{"n_layer": 18, "d_model": 256, "n_head": 4, "n_kv_head": 1, "head_dim": 64, "d_mlp": 704, "vocab_size": 559, "activation": "swiglu", "norm": "rmsnorm", "norm_place": "pre", "norm_eps": 1e-05, "positions": "rope", "rope_base": 10000.0, "rope_fraction": 1.0, "qk_norm": false, "attn_scale": 0.125, "bias": "qkv", "tie_embeddings": true, "parallel_block": false, "init": "uniform", "init_std_qkv": 0.0199, "init_std_o": 0.0, "init_std_up": 0.0199, "init_std_down": 0.0, "optimizer": "soap_variant", "lr": 0.00403, "lr_mult_up": 1.46, "beta1": 0.95, "beta2": 0.95, "lr_head": 0.0107, "grad_clip": 1.0, "warmup_steps": 200, "schedule": "wsd", "decay_fraction": 0.934, "decay_shape": "linear", "final_lr_fraction": 0.0, "batch_tokens": [65536, 131072, 262144], "seq_len": 256, "doc_mask": true, "train_tokens": 611000000, "steps": 4378, "dataset": "wikipedia_en"}
Each number is 128 + 32 x the weight over its row's rms, rounded and kept within 0 to 255. Layers, rows and columns count from 0. Numbers have three digits each. The size before them is the row's rms in percent of the matrix's.

# down: layer 12 MLP down (transposed), 704x256, rms 0.161, rows 391-408, columns 0-255
# gate: layer 12 MLP gate, 704x256, rms 0.237, rows 392-409, columns 0-255
# up: layer 12 MLP up, 704x256, rms 0.24, rows 392-409, columns 0-255
down391 097:105135125154105123009129080067175145159157123103126125140156144123131101115117161164154149158113115160140128114151075107087120117020141121115171112146109181129075119183131132138141148114119160171094075148093112119111133156136131116141160101100154118150039102053077167208118118141140151074095123143127110111100154151108113090149105120142123122077107114087145113101130166146156109136158171138190110134147196097187078120111137101188121165159162136095132118162091086129148202163059191137107138069115083188098177099147150103120172145151145150110143139110090140158134057101147112127090154126151179115126114111122092127109101128132113110112109136116172086073076087155065107134089109132094177201116132171135105122136075152161129116132162198166126117094138123085129150101115069
gate392 104:093127137095154090158100180166076237161069128161101116124069078082096110152153112147100105096144117111177127160140156107183146132140144089122167170115132077150118147140143119112091131100149092118168147161126129064125134059085095065122160131134140111162119135127138087169128138110135112071112133140088145127123083101139086128110137159093125141073163192125166155088154100084138106082122090113195105096139180161130140132083186089148084111121157081144142154052173121097118099145177188128185104154132114060231107122163158160125104187167153094141114175161096132129189089142150165124124154112157142114120196143164106079162174186123115120142128196132102120109149180130082153104120178153112084095078123111144111161182116098077116131153152156153109145148125150128119110135115114
up392 101:148136111132083178186148090109162128089096079119144163178110155125119070090135115108087123122136105152096135072135137117123118121141068148123118151115116139090119151154070173078156127149104124148064176157160144110100100105129098075135121149148144142130120169093043109170100113166080123155149155100096083148135169126089190111186134057194083134117110123172153174152167171155075166135070132211092127066155133149115134145117145131165104137156179138157145117214120148184144154171124111132138166115142152148125124158101091108140134161130103115136087150193083162183131147094103090191136194137140128091111040132175094123192122098122113105111079188096074148154124122062129100135082103145117116121132170116129165079089101137140111129068104169136118151162144109126113075080100137
down392 100:110160146106126086145153092181024133130131093120152083087143156103133122091197165139133161156112068130143117157129126073143104117127120156099137133067099132089152118089177079120082111136151123130105145074165160086141087172089129153116081096137125118129159109115169122123172142123072107092143127120116116150124151160169114105120036090115152132094133171134108115131123181082161131129129106148061140148182113181059082144166158110153125100083169092105188125131123118061063178116168090155119141125134162096135164164083219122173153152038124142152171197168161171166163181112138110162128110153111169068112124126125137171130078114140087134152085123087131073137087160152055095109125163094166173159174127151118103145144135154107107104126124157146125117104152124131142200104141120
gate393 103:085140142173147143161171134067131125127119096161142156164136130070144074106153108074121108101142144170127106102153123144132095119138079168109150124150194140087126123122108163119131094151115164168121085088160127090107157120093111069120112083149065122119123118102146107097078186202114079049167158105152130107117113113102139081125106113130167120108068176122094154142111095070123101162174161057080116113134125082095111051164115143162085175110123137095115159130174044122127096100171195122170092134099103107129159176102123117143141106107108075140166176157143132196149148140106172109101092185108062120146078145115111085137131102090059103142196119087119121135120165121156119149184121112148134161108075107051200138149148133160169099165126132106102116119120136138079203125145090
up393 102:140164143053142062130180117109163061122120118131154054172139109111156090155102072127131156127057125134101151106156116140094107076148062119106163152130112069107112155174102131179161121167112147182138136139111174075072109084108129187159098146131172090162117082121144127143117164152132118109147147109138144058160091076101122077093146092139138161104143163109114151136155114144056110080132110098124119083086165137155080150078092100150071159137122119160062123097148075152199123082133119088142150178150108153099151139139090112164115176135151167131128175111153172151125130156141070099075104125149122155112129124156112131071168107248122176136135141112101129079080121185139167135092114151172114171116173192082100170122137115137136107122087095106145102102136108084116105113102084
down393 101:157073118146147156085107133120136114087103149181103074157176138131095120182100153154080132079161144165091126109142153108122150104120187132154169096107123156115059075121163112150141110188103125107146147120129171140187156102144145104109100120190169117145102164140113162087143112129150150185115130135137162167138190115176135163113110177088134136067193110064120126092156078137129108138130048153109152092151095099125106107123149088093163128156153063018148133097084156137172232136106115044145138158121085105054115167142152124075121127084110143101103106167138147135143163038105089128135161079164136157067124093109116082093148139160141169128122173095157113083131128102082081124126130131147110123182132156170076146099147164166137142129136111132106141193136138124151141148127100
gate394 099:133113207112116146183135121112128092166166097036121089165140114215171163168104172123121125160159150140182133147200129124146182174167147131141129149122122158157157164154136125124123110166110100093129077120113065148097112141146105113130163156143094121025144051151108134113143140156114102136148090103191057087160120116153112086122147138110132153131116110112153121098151109144122159156078114100103181082132130165093124189219136062164123140149125117122105059114172124100127159106180090107154156106107179161071078090117183131103174097148133124156162130121132086119122182159164140122171118064123123139180164075123147086165154126158136177132128134073145146091183103047098079082102095119132148154100153064149137104120144157161130140106139139101076144154107138134100119105142140
up394 094:112146100200170156089133156129104115148126102202105083104063102057160132110151120098172120108123126107080126125086115153099122142135131145198145132065067124174140150102045160118065087121092133124115093119111110109128104109148130103094114122117145119085099093140151112063129144106121166083092095126171125169133096184131144174133111094129154128178129117083096128160116129116092135103168145071106143135118152120168176119110172100111111138137081120116110176186105165077074128076068106129168086137147095104122127153101132132133118063158153158115091134071174154164103122144117093154107114108141167149083086108117138174108114161110134126113094142177155119174058159183090197105149107234106166141107104073122220147128135138139155126107050148114149139070080156120127141069127147
down394 096:072114125107108109089095137155142125127100095220089073089112116142135086125102158142097049115138122159096117151149084186104094071147062140125084110085162077107170083137093129145109076111145128149176058105124098143106068111156104135121135206102147145110201116165192127166207159187109149087083091134094139073138185142151170101149151159127164155146073133094156118134134146120075126153154131201121134151129138121107063103114102101117105109132162124133154122092140129159094120121118139162081137149099142135093105140140088150093156140122137107117128124099141202167123131127180166158086157157155090127146139115119154148117154101110131164195110167095085104153144142094127084134075152111070087064041086175115138145063133137113117124145149126163142102136079126174158150143202106
gate395 104:128091170094136163070143161166167096112174156111155153156106090105122121099135164123216119174130108093150142171110178137106126078115063158094167158085150098101100209124117123103151114125163124133141168133121176161115180097085150143113081145137137037104122105105147161124138152106118090164132126138067138159128102114135172104146152146117124156151090141174153148115127110058075138160098162067071091100110164129134128153183099123095160145115074099135107085112098153182167153147160105136128151176137136098134155188140123201148156134178108102108099197149089124150209114179050116100113188127163104151095100122162083139155102132107118130092146084089092153103091116130129072165124167121092100086153105092141139128169155140131162105121173123096216096166122131090102111057122089
up395 101:100119150121098135106120167140149109152152179147099125150062111114094146135137165133184128132125123097098154110141127121229093092056140176109155128128106203130091173052137140133119137130093162137166102080069098142115114104137115102150101119101088148160130177072068113093124110069163124079129112031098150168146082128115146146155101127075127087169110148128145131150119133168133125112123124104206100120145136105177153110073093138116170164112159140092160126163154112162081113138118155143106177139123143160069164140102108089170156177171125165102104104111115116169119141156111061173109170217178134135136121080113091115116123143112137166109187109108110140135149121078183110201132109135135075151106148090122159116077157132062218135130109091157130131061075116098128091152075117
down395 101:145100149146109146179175025180119115193156141132123102172089180179161077088108069095136137109159096133074143150129153165158081157139171116119122200196144101121153183065111112109152129116117166103133150158101095119160149168156141155130161178213161129076184083139127110176103119110156136176105158104166151123155155123175111146109147124135073121118121151157130176165132129107139113126084225131115166138122137200104150160167094131183126120124146105150080114108142124045103088111090159169126096067134176113171105107144160135136109122126151122159109167171115065141123146101116120142142110156061114119137157121130157114130173137088163122125124098140128148135051099152177135168131181176184179178070099105089135130095136060109128109136168119115125168115150162107115141107157144
gate396 105:112093151159100184084061065126140120176144130134122121108095149168103165109120099067101107138147122101128101101119086144123118122129070110093114120107089151162150141083207109054139152130188158135127175108116157102161227143096133146086069154126106156154150123193114173063120120159146189144137125154091073165137121072127127131104109187098074076157160115122130145119117077106130074118094114139121125164164128165204110123124114083137125132049137139160120076115112168104133129092106126092127100145171093138110127119154181090114144193154102183129120134131133114036145190167073192102152117121147116160137156159062117149153136125131124172197081168109151163122175144069118150144158103147108093111172133115159108108164079128126139126086110186097121129115080098072126147109155108
up396 101:088148103135067128127168090113096142127086102079151137187147087147060124138099144128144169124173108096130109144168075143120093172136163137132109139062167166137108162117135121156130150117093096129114163113094096099108120143150141199096107119140111154107110071168096177124171161142093147137151076167100144122138147124118146132136066128079119123170092192101118107120180110087134185206132129160077132149094166120156130145200151138117181216101106188151111135152110108157149156109168128141090219158090142170122099116129135150121097097136210084176149158166138200141132162164102102175172121137179105061149155120141111129120102134056105120148095120107133157129072147087177144114108089209168174147117180129104086104175138112145116135150142134122151096099106074181127163080113158
down396 100:122159145100137143133089072151153166154182127099136149127085165069132131088111166157158143147116088195161150076124119185164146172144164115182087103182091148194119185125082100084128129164151156144095098097112114113100073140130114180178096145084090143185124124148128133074097093178131138095116126200106139134087118140174110170156129127128106170100102131139133147098079094130156122159168166142124155105176098146119075139161158071073151116077141134149099132081115123159154131153148157092118158179157083153161122047088136141142116096138105163079151122100080162144086087100166122096109126142101097110190099106132200133143157148146101066083185108200151172108127111098137151111095163080125161226123103125155116127132095114144116133125134085164109118204174124140154065108102140
gate397 102:133133108154126095177127107143149142174160178137191131129135135111164089156111153070142155098124074103107124179132097101077096149083082145191091110103113125154179116114114058135118145141135095148117125111135139170064135127098094087120110116135118152148133095118149155081152081148129136053169164178046084115147139048122174148129110126147121141072137147140125141136114154096114100105101146162152215099144174104105122089032168123075106148168079180150117101102113142146146082133124166098123067132114171092105139119132141093114121193110051129087139115136146117164097128102107098066112150144099092176160157099119139145182158102180178173110122179125147147157187074163111121153170103128076123103180119088142135111133136183177136137025123151092091145140147112091112109090122093
up397 103:127145111101073133076138186162167143099161200081056151161204185095195131091180192122140142140164155082092107141132119108092112098140101117173070113144175133147115131164088138124170116144151169118152103104102118139140072093148162110117126121101164092165127127138126196138152105145126156096139119125025124143044088093068112111137155164156133117101154129185130100100160155144149173138163163154131184164127155190132114202061149106115109112097146121108103103131108161098184095142100141138119115137094151133115127118142089175157166080124129160117089176150073131162107108095053168112147159130113152129164100174106093191174091104146127135150139121086120103110081143131111164157125077142108112127171152108118192147093113137179096091123150151105145059144149138084180086109150149
down397 101:137137129129087149130121082198149138183089100138148141093144147144112116127170142135122099171085113151128088130164106097115114123128119165149121153135081140142113059179049145065124171144142095147117132121105081139123134161130143151135124080096147165187090183127094142142092192156120107118182188117137110167110109111164155108136153139119116135071159173134158153118163164126185074142093157133196098107130126097098148062110085129117134132173159127115165122188134154106148181051126107168134148100121084055114101130199149123113148102084186147143085179145169120171125100143185192058141131130167113158081098046118150115090182158128108132105099135137124134134104143155101081149103128150085153121112179213146153071124132075173090117140149112117122090084170117098109194066156108
gate398 103:168123080078103120144134145105141190139147109092151121108102144170077104123152104151145157148124036108169140162079135131161161106119183090139131106138108157129084159105157098142114097114134115112164167114105056110099139141120106118159129162131142060144155116091168116150093093150100128104057141181170118137143074154089138174144111138112123060107153157104158197106088151118088150105119090108143158104168127145062132145079136126132130105109195154129125157077122148112136052084097133145141115135086151149081138143139135076090156164229070122164124167092102113145129151142122127130097146164155055133218103078134085151107142123137161125103084115094107103207123120114195165109200131090132155160184104108095162124182128095125206103148122136197099122137107168167135169135121098
up398 099:072187129144191154156106073142109146097108133151126062156144098118127150124114114123120105147165174085113137030183109134110114074139101153095148090093185109125130124157120178113131129186129057130096152138145190137146120129103109109098100137137197130128168158131080164117176111112147133175175141178141084131183133075110088092088098132149189181099102118122154099097139218154197095141122114157097107117178102114187121147133140082142159145139107146119094149175135107107131154125143137105128173156112115137148126122113107117173043167119090072165101112153183179063102161146138158121134142102117146086130155165171211129148062153129072140119143119106098100121063151101104149116107132165149140135045130145189155109118089150106129124164072079131108134128124094155121148112073179
down398 096:126099083135164145172147086123082154120104153153067087143191120153125143096107098101129147141121174128187103172146110163131132126151182146118127145068100144083146126096114096088095096117123119127092174132120152110132117127155119116116110151118111197070210123137164120149115156123171164101130115164100146109127141123141132141079159163139129123142096078143143138113117170164156118067107053144130135110149121124158147093129109081142130082126095172152130180156176118155157107121139121123113112122123137094122184159111109115161185089124168124168121110157163131145094117105131123127108156106083149061088109089117145144140115084143069171133080174150100057086061124061131184148183095127197139128101133142187119167131054108072150128141116255167170096111051083133088129153127172
gate399 095:084082144139130139131122155152131116155137130133119185114118087148082162110040180126173172099158123072116141181124121134008146116134102173145154134134150117160088202142166120109140129143118121093143157154108172136134100088221145156097176113107115142181149180156126140142137136206076136120139155146105110099140125096138095151160211091139088103128124136136101121056132124082102087107155120141102134105151148094092098151105147151095125147080124138117132125123089109076156116081157093185133084115130176125130177085139160105101124098123169099108125106231138123120143167102114097112149097118135119127102092122119187115104079085102078103139151132209125133062116142099087166166162142163123046107085142167206088101130182163141130147101103106084143097114123098171107126105077154
up399 094:129173218105121147171136098161100140160098167123209086127169136062175133156132109127211110133188120100119129199118115122114094113170106159141165218189112091161088123088123130078153138127149130139161145151116165069095130143178175136113072157105104113130125080128100166080148155143118147140122148140111091138092095156124148194127150080138074158163119133179124088098125056059141148115116092165158070154159191118080096176156073095130109146168130154090144082127169107167146120138113128180159132113109097120147134079196152097129072107105082099133148204070142077111120115167107131150174158114147044120147101141085109077165172113102158116152084147098183157101078128124106082111159137139114104089135122104124125136131132129120147101121114109124119110126080143111132147116165103
down399 099:151107081131129065081112123149125107152139114147073122129117060085127131072134138155195165121180168131137124174158086086122164095176170089106148070138118100169113107116143115101149186147122097137143157088127108148137186158142130087130139125151124159171084101169099138160127183107166128087167105111195101115096132159185116122147144142046154157080110106180146148124165156148109104148135132189148128053107109151109149112103130130133123151175205177115106146154146107117134116112063147097126168105177105099183114112099146150114152152190067118146084126116143111078151108139144114060188085139093118169092067092115116157153137062138091095168034159143091114123138134107082099087111131130107141076169201117148111154119132109167199094141078098163132119157091119136141105136159072
gate400 101:154155118142157128179130107112151109123140102119101136124178138079186122164147114123113104128170103101137144119162124108099108152087082131129054176103100105171110065071101134127152159131142101173183177109072087098148158161095125085140178144181120083146140081071078177120130146112089108077135139111178120101173117133092126112158139131062168163099104145128119086136116096124075144103174104077147107156084148146163082085073084047111126118155128115141097156094143124185180060149130078142135095128148165113080171078188145105113170141148123143117107085157145080127137108150061154152150146129101171088154142134156093161181163096121114185106118170129122139188159134043098114147147179195105142137096146117154132102124186059117112089093132105104172073116132137074124121155110180
up400 107:160086183145119110176123162106091094139077149139150098145126143090138111158130161083122113115113104090163135124167138127108204124191090181175108107147135105155121169130123157133224123117167112221082147107098118081165165184099094078134142142179106113102132190045134126162134092144083139080144141165171093066160145161168125146114186136138100135110114140136189145135115140108148061110164131112129126088150114176128094114069130081086125095121160061122069083091131067140109089133099103123141091132095141145150137102155128118138121149131084113180112109134134082130140101129141129187084134059095142154097093100075097102141186178158139127141125131151136139091187143066058118163219115141067153156181142103104122095087112152128153127157131164120113095159169105117130152140155156
down400 099:148126107153107126063176139104102141128096198169137096144167114108136149154127114108138160129095133153064064122094104049121141088193088139159101128125134123104158156151090177129094079175130074091144196119116148148095140095113088128139210073108101155145012078133097116146135105159109117178102209161194120141087120091121177185135078065108158108104151165115099105128176160113111153091142159136117158160126111088076130135202083150159133201174170180150144140126119058116150157146157161136137149137148139078185148117124139127134075078084115074090145176130140108115100151096131116116078162151117160091081134099106143123152140147108087159144127148107138112162185107054114151157104149135152102154140126135129125136127147096092148172086117100143140097140135124149136151159121191
gate401 102:147149120159202206106159174114115094159139137089075177107112130144084076135088124134099068123153104122123135138096126162118146023104170106093130100148124175133070122146101152122128116161147100101109152090098132144148129120131098110103151147157128143136158144109153174136066144158137138086131112130093081182070079125195168081103183158129100083159139096130212167128111119157182148120111149165091141161169099132150192106129179091138133161124121161077162119120116140137103113149127131116120136107149153150198119097112159183154185187137121107089150135165141167141083171125069157118069064129139119145140111170142112123108143116075127117160186178177041135112134129070099098143066103113108124186148165175087110103133144109113141099115131157119122145040191085140152134080147135
up401 098:150091130124078145135082117184129119138163132086104125108150149140097141136120122159063147195193112130140173095159135182095118167146129105102088137155133141154106130095119086148128105091155136151136144187150163137098123176137142059074127126119145164110098100118131123185095135105147156067125162126109086102086145229091136079077150106189183120096124142145135102149056101121161103150153146077109141118147127151153103101089158100128139124163162130113124148190149147134139130125107146134105118107102190114128155143113102181106132180181161098106109186127122138129133128076081132101106083193072084075109139150123127103170053109084138154129080053118140053134178130111103131218058122124134159169100092180101149109130125164172121085179090093127103140089170094147048095103135124
down401 100:083139133183134090216126125133092119112106123095147172136127123104156144167149081184103144107130152144136194103103154127101150120216128087149113106087136092128100096134129173106190149182112093091115103087130128151186135150046147114112094150127110111103113132100100152050118184075135120112146154090100133099151164156129154086175094149108149179112134167105077129091151136073071128123156134121083141104140113081135167115107132122145107165158149132118144129147187159172126069137155123102112090101148122145072062121095120173104121090180065100113060198151063122108149128078166103095141110171153185122161095131141154136118144144088157117129105047188141183103177142101085115108098110184133160166163118111126125103152115099115124163096123202128083145095140085154128094200091129
gate402 099:085147074095195117204098116125106091149089153200144062125095165137140128140162158100100097130133069142079128084083107169152137153127153113101183129141127135167113151110127136147112136137112150115140057111123105099093115196138132049133167103160136142084099158114143168102101106091117109146141134091132141107109159125153115201149140125123161092115094130109145163185194094104119114127086156076196107060124140089137128064119149083149092152155125093095180115094199143122185075114064091080165191108162130082150143090155142139124187129118185106110120128116158122105135120159131095088200169187196172151102149122115132169137154143066143103165108136135190109104131112136144156123140142093153152124130109146152139093140176138105123109083159122146164106219165144169083153113082135
up402 104:142136131140106075128125158135164098159136148154182113095089118143097189094108164142135192179152152137060151109146182188140106133144123100165086095174165176100132125105094143135120177130078175084131129109095062077111125123141143105110133098179173113169125089073123112115085108106087158151082141151190085121143109160158145147110080136119134104060084131114140140162145172154165111139144142158190123100111128151096165093162180120117145170125139156108173144151119138122160081127106152166157117157110155173128116113164112188204132107126121108143101136141139090104120151132121146098136160132169169079138101163127066151057117174081088153079129188096135186141109092052141216141165135115154127122116130177153187125175101139144166077050143066150091147187105104148118132088075102
down402 099:110164121181178115184161154155140100166127161140110104143086174115114110124148136173172167106172142098158131091140066096140114142121136205139122168136147115147112132187166173131087177148133145110134145102180160172075065165097106103159162133116137150102002140164104060104114107127115164145168166108143073110114113099087098111136155107133165149153121124245120058171175140191099084143107127146169145088106152124070102091151125143160085177148126144089112120115069143110122109168132126116107186165163109130126097156129126088135153113145114138127105137119131168115082105139131125163091067149121115176076158135124115154116096148184151065144109197119162073119134142159131131076140094128194115133188073099136157126117134121166140081172144096150110139135091071174092141136092128
gate403 101:146155184150217136054151129115134172110141088182094115098122135165111083094097110169107070134085128190114139148099097163123168139182158079103139102118106156074139102177089153111084137095133164165092129127136083115075094157148120077088136150085163137099151135154111097170069153122113143113145137220119096153152132070114130109113133167119163105112158118173123200105114150067155098184103122122151132111093159124192199117162170111156145154124146154132153120102089116132111103112140143209153166131130129128113149082093119130091126110096139121161143152126184204124134130087124073106161068171210099174105124131151088166115174110145134140114135101141125129128128122172149128127144130075093123075144093202154191183140130130103180126125105108109153125098164131125222087161119147
up403 099:072134140117151089141112190136179078162123096159139096129108122117144135145136117106129158154102123122136124141093142035196154130081212134079092151146137167105106153118115195127144098092116129111199118135104164149118136146138079143131128163135118121153111110151140110079163138102153034117136128199163094098103167117203162105120073174123146132117123154195167086183112123142138112082193179095129104166145144102115090210095167159146119135142138161135136135166116135154160126114146060149141122151112139170151137086171073143083167109108168083134116161153179177120157137112136171188120161149179221126187154152133149132127090194137150103162149130095112088115095097120123140105155119161090146067176149182178147145163107152111143111053148110155158169124120150144150157101145164
down403 102:129137102149123113250135131166101066084114130143109134101078140094117176190122139110102109038169158078102125134131123150161144137070170179114182177098158143186136113054142153177159102140068167111104103137124117135105104058104150099158134148175106139156069187124120146160144123160164053113136069106169125145134154108111146170124155152121127099119114156106127063168158124138126117153107137098140105165095120144135096120134136167103129159140096130105141123169085145142157130162148078079195122178142141143123170170131089080084093142105090114102123106143124123166098086127122096125163156182077172133139086099110142132146157131121099136163154105115113143169085098089179134158146159167085136106174095051213109140171149125118105142150117218141155154101096148099138065174108132
gate404 097:128126149164148163112172103153152110099118096175169137089124154062090169051150156117146110099097145093117138112149132131099151169140145092108112129114124160086141082063095104175117050060169096174093069166145169137122146167092141156132082146103068156160175135123117156076155163220114187025156104113151113117089119109139110127134137092147161104093201175081160138170085114120155108111101100128139209128112117173158088044114123131122094123107171158123183142103152155142154148104129127117120108115169129085142089106136097152163113152131087129125110124151128066161110084119160137190121128120104154134152126075119122134170119147132108158137137124188129143049099113141141078147094163158132085081082082180167084119085152102132090126149150154110129200131103108103138103120077102
up404 093:152105177178106203148179143109098116160076141159067174157142091146097096094137124093122115154089120099150079146089118045090090157096114087114104159138108156101175091092156141125127127089111163160104127133103151116141132121125094112130093123124107218123126158102127148158095141152092136147185098150115128062080118104125113157121161114088125180118153153129153203130157114118099082142035158124100123122186073145138130099156156115118109007147160159177128127108080103148113125105059176134112074132109133146117137146113112118134086066102182145103181165089121156130122117103115129106145119158255137126146135131109059099057127109110111151138144164161140173089113134102155087142164089120079162111103168119096153122149146158135051153110151109152096139103142149111130100115102097
down404 098:167118144169177070151129161094140074126142156132131122132084108149094150095134106188106095117110074112119133068138079140151081182088165135097142140092167052152067159143091096140138118198126098103115134157104130118137151163145087135166135130113146086107037074170107178177100078092166180082106133108200097127119164117129141131103161142154122066133115163117100102088103096107128064102156106154160097077118142154156174130157079084106163149112170118099083134130166101168151107099185170128177162105129178143147132131177174078135197133128133133056106114186093109151124085134168164096121133125143143113109099129142071133170138144190114116120128131091069075081161108114120169124116110148109113154096111118087152108142095176143122152178074193111090160112165143113099099103177165
gate405 098:128148126103180117128107102133143085125075124153107099086084123133074140137112099187095178165106094084103083134171124123130117094096147120161189085155115125148127159044170178207108074137134126155121076111142127138088171088199076102126163116116108181084121124088178150133143124128140108126111088181143137096137106066122122122145124073085124089160180127101160200141108141129194161075117109064151091080170167181190101115082113101096128114113152107094123138175155177189144128104125149111112080075080095133097161100123145073190100115189098092119127161127115094154160179134157124106136080115147119137140090132209105141118159145113182096122132164093144120099086100147124123146087129119136055110162078134108095126117114098136131123134193163114129134152118127118106182154194176
up405 105:097133206178173140169097104112184191159123120115159098136162123131094121144124088112153154138087117064176125074116164083134121133110061166084140105176125099133140104149071087127086125162103143133127138084114126100082155170148108159110119147133118149128165128122094138066113140108131123140102130144086124115115079135200101146169102087193101094151182150093110115186100128140152145089050151125120129150094115103115111179173160122076136156135149173087173150163127120114150174160101101090108070131135134106138188137074137124085146136185115131101183158153147152150097125161123160164198048122113157142088114127069124158163063109152100127157208126137070122084089157129137133142128156142159165044115128228169122108153098130083154119129170146196140138127090114102138168145139113
down405 101:077179135154187116136129126130139101105116130150110083160113114126107101174143101130148159121143131154085100132116087116132121091122169152124173155070133164116196087103075026121122116140171198109096158089098164097174128045121102157064160148124110101037133123142163117063094084129135073135136098172175089140119143102118096151180166113139138176069104122149108163117084150146134157109149169168113128111186077118125078089108093123136139141216123169134137134180110150112224091145116086114133138103123181194104109161108167148186153047172093131143148106118119138144065153175114107142104148193139102126108075155182121182118138102148166144082106130126132127126108105091142104175114113144097098169117108134125114137150105143154111155116118162129152112133126113120078082068090161
gate406 098:135110130117218044146150110093148117099060134125146111192104150173110102146119104101096149145120118130123184086168124141098143187132107071113130093131123158162137127101171088083077095123122085213135161123169142130131131137128157093153130114162134095144141135069079098079134119112089132124175182131179109091150138147169117120190173068126136177166169095102145134142129103120112146090145092136088139113112108128091162118098047080195191112115129124144112116118182135104192083100139122142147175112075143087096163105140066188082113133106139138167154135154096149164121122125096137112154161122149177050156141119116101172151146070121080090142117139089119115153121100116153144119080143082080143048084170126147125150165100180073164088114117108102074119134125162088156079183107113
up406 102:138039149095118146132127127145158160079211132081103122141143150194117164123112126106197136131136135134091132118162107119159153124168130141077107076132160153125149167122173135136137120131137139039095115113106110109172138158085128134124074103117120051084156074108088155101116107131129059052141139227138085124123130100131126116135172085147125168059135109102099152106149118124118146100121109134149149138091107122104057133134106116110095080102089152171162085157108078179153121153142159099121106146117150113176201143088123139193186061177140162102179069114146102124173069159122091121102097123122160152130128145086161115153070135184172135111127123106137179167101106124153141134063146107156095151155103127144158083129152133123079126089095138201064116078107156116154124177079146
down406 102:075138157145145152115081151130145167113126137157068088135146143129081154083188123108202094134105118125175062090127127106131126095130123139140105133138090124061112108130067182092185146147146102126147122111158121129178100078147117097086143148127054119121188149110114194124153131127181140079109100126121131140108161116158122165125151153099186181111126074159129138124147146136120158094114166107160123118132160145117071119139095165146057089203140131099108163163110100170101129144162112098140136152137090135101113121195091153172158095223121101125189121142104139165139074082069155087142124151158130168082140088096128131161087120095110142136158037124135135156120134076082118121091139061088108140117073138159149179107134107057113188156122194167092135171121113189183177159124122
gate407 100:095130122118116149132173151132199123145119104097143101117106181089102140148182115151124075141120103098151159119167185096054079123111158154156171200125097135129201133128071166145103138094151085149067144148099132118157142109115136183060152178183138184126096124101104180157155129129133041107149113130071092166161089076171155173126176116132173110157080074074129150105165098091126162127097113120161136132132155111073137146156107157179153140125124137086115110173144175123100121053114188128128108160158135136142125109131159118205125101078072182091094118127105143128096150150127126167153149114082116166043129155127158094110152092169117114223127159174138128141120120148155094125166115096152094172160115101098094076136153168129106093134141134127183150180131165181113098133112106
up407 101:107142146134082120126084116150113140056148087111129179112147090124118108112064134129094188133137113143202123120167138140116192086132147109070125123123170091134122108130113141163138069118078164152066082162104072148147107101122136180075192109138093157137126133076138099171144153117144132123132069146131127088091112176104095151125161107073092171121212127163098128084140095125145094098152128121135121096129111151165121095139186118120062111080099140166113129130107171166074209156045122155102076094177126166131045088105106194083139156169136124135145152137160100172098113116170126131140117086140100108152112145157137184116097114096136135059184093126098101093140129114130122132165180148065152145116155098077177140046103112146167130085134200156101137173140109094128123114147148
down407 100:085123171171135136119067112131146146107156125146135112152070089143139147177105161156114165072135176120150136111145048081146093155143139193108146118118120153098115069110104106168151137084154081136122138124117143111134097149145157199175174131083097123181174150105126100121110127103106125158104071113116138094108144130164128112091156132142084191113113115171125159116100130116128080101153099118085079138165086093053101117174136151084186122040109101150093136186116101169231146168185087163108180120120118164085152066121157133145205105120123081120135103133109125161172102149162079134156135127089111139104147139138156160172120178114087149076158151140087121103100155075147147181188165154133142141085129170126110123128107111150089187170110157137094173064125168168104159146118189
gate408 097:083102118084137109136124142145121108111110125125133091155160110141187135137118093116147078144205098138139120187092150110157176154128147104075103122082125129113178135160129103057091096184126093134100090116135068158171118168094167089104090105070119125119146139147169145078105193071151162180150099123158108134109111135158089139127054138129100104114074090181140151070154153144157161167137086051135132126096126134150138105147190129161104163110178150185121106124125110138104187128077115144060104116131091144129099110142095096095154082143108135101133120125115116141127108252130197173171091129120109105062127194114123112145121179187118139171117177102066136143137108200182158102123159098171071143153106182119102099102088139126132118130109128131065113111106108144106152150068143
up408 100:151127149164117131097184155147119112159109175144133113093105132181154094133115123131102136114138130137135115087121109152109157098163122196111130085212135146073136080129111138193154151059129152090103111096122157118076131167056157140111177086139146105139116111128119154118108163119127105084120166088114069196143157175184140095135098140126111157144127083115103141125165150147121074086182073089091178127128107138129088154125144101145104077145044095110128055195060091125140104130133190097111121128100173096032130103119144119149138140097101146108084105096079128153138172123160146132098085171090118149152126137166122163122104116144113151188040088097082102120104160089050131101162116092088097184071094125097084105089134155122102189112085144104144098164137179109121141112166101
down408 095:137088183211132121154103154152144149110161155132085089181065083109143089102096230165137094105125118118141141159158055104131156095145138080103166142186150125153099219185102119190106129072128135137159121111106082129141125090135122081093137063127141131055123110206131127116140180109167130090159176061176088158133119125129082132074106140170126186129159117105150121135137118130150099110213137163147105127141152104150123074088150066093122159089117113113107095136143102108157153145131136102144141147166139120087150159111141159078114160116056127134110116122112100114111097164106126116085109087135134135123120107171106183127122123159121159078098141092128140102106143104122154148208128149099193142066133130130050142162161091142118173116079131156098149075108175069154136150116078
gate409 096:119119204139137170183154136130156135119121119148114109102195124188097120151106178117094049133135129071140077120075078191073133116140182075120109138155077168183157141138139091124136153157158132141118149131113119091157096111124097081109032109068091185127136156151151150152067091086198126131104082173127100135141086118085143095143090153127091044143106065153108118146113125132119133116123147205116148096152142115121127134136128161167195149087111163202186133109106220146098106106134099087143145146178115092149137148111157076146118135117181091077121153127062185092133194129085076142156163155136172146170133122115150103127158170150125201120167156129114115138103149133127122142144091134126096159124164106096129160077149091160151117145113146080139083105156119158137122110105134
up409 100:140102144084142122138121156187209089125150120125174176137116129112157150134129139156087127078086106130151121133160067134112142133133173074139087129144142119166115104184169130139067125120119117139109113116153121131152142157143081073092046072169119090080134170107127161109176128142155190196111114150119154129172184069168146111091179084110096067103115149129033091114126119149238089117113129172138138147172137188108130104156107084183174168114118120185126114114118140091124101152126112078173108163101114109174135130145127103089199096071144094168098150167114076136120153200157089096100092101131101114122078156075110133138056137133085118089106168135163120126141094147157151133086092071138116145135141098113061108095129117131172113135112123135128106164105104100152088163096096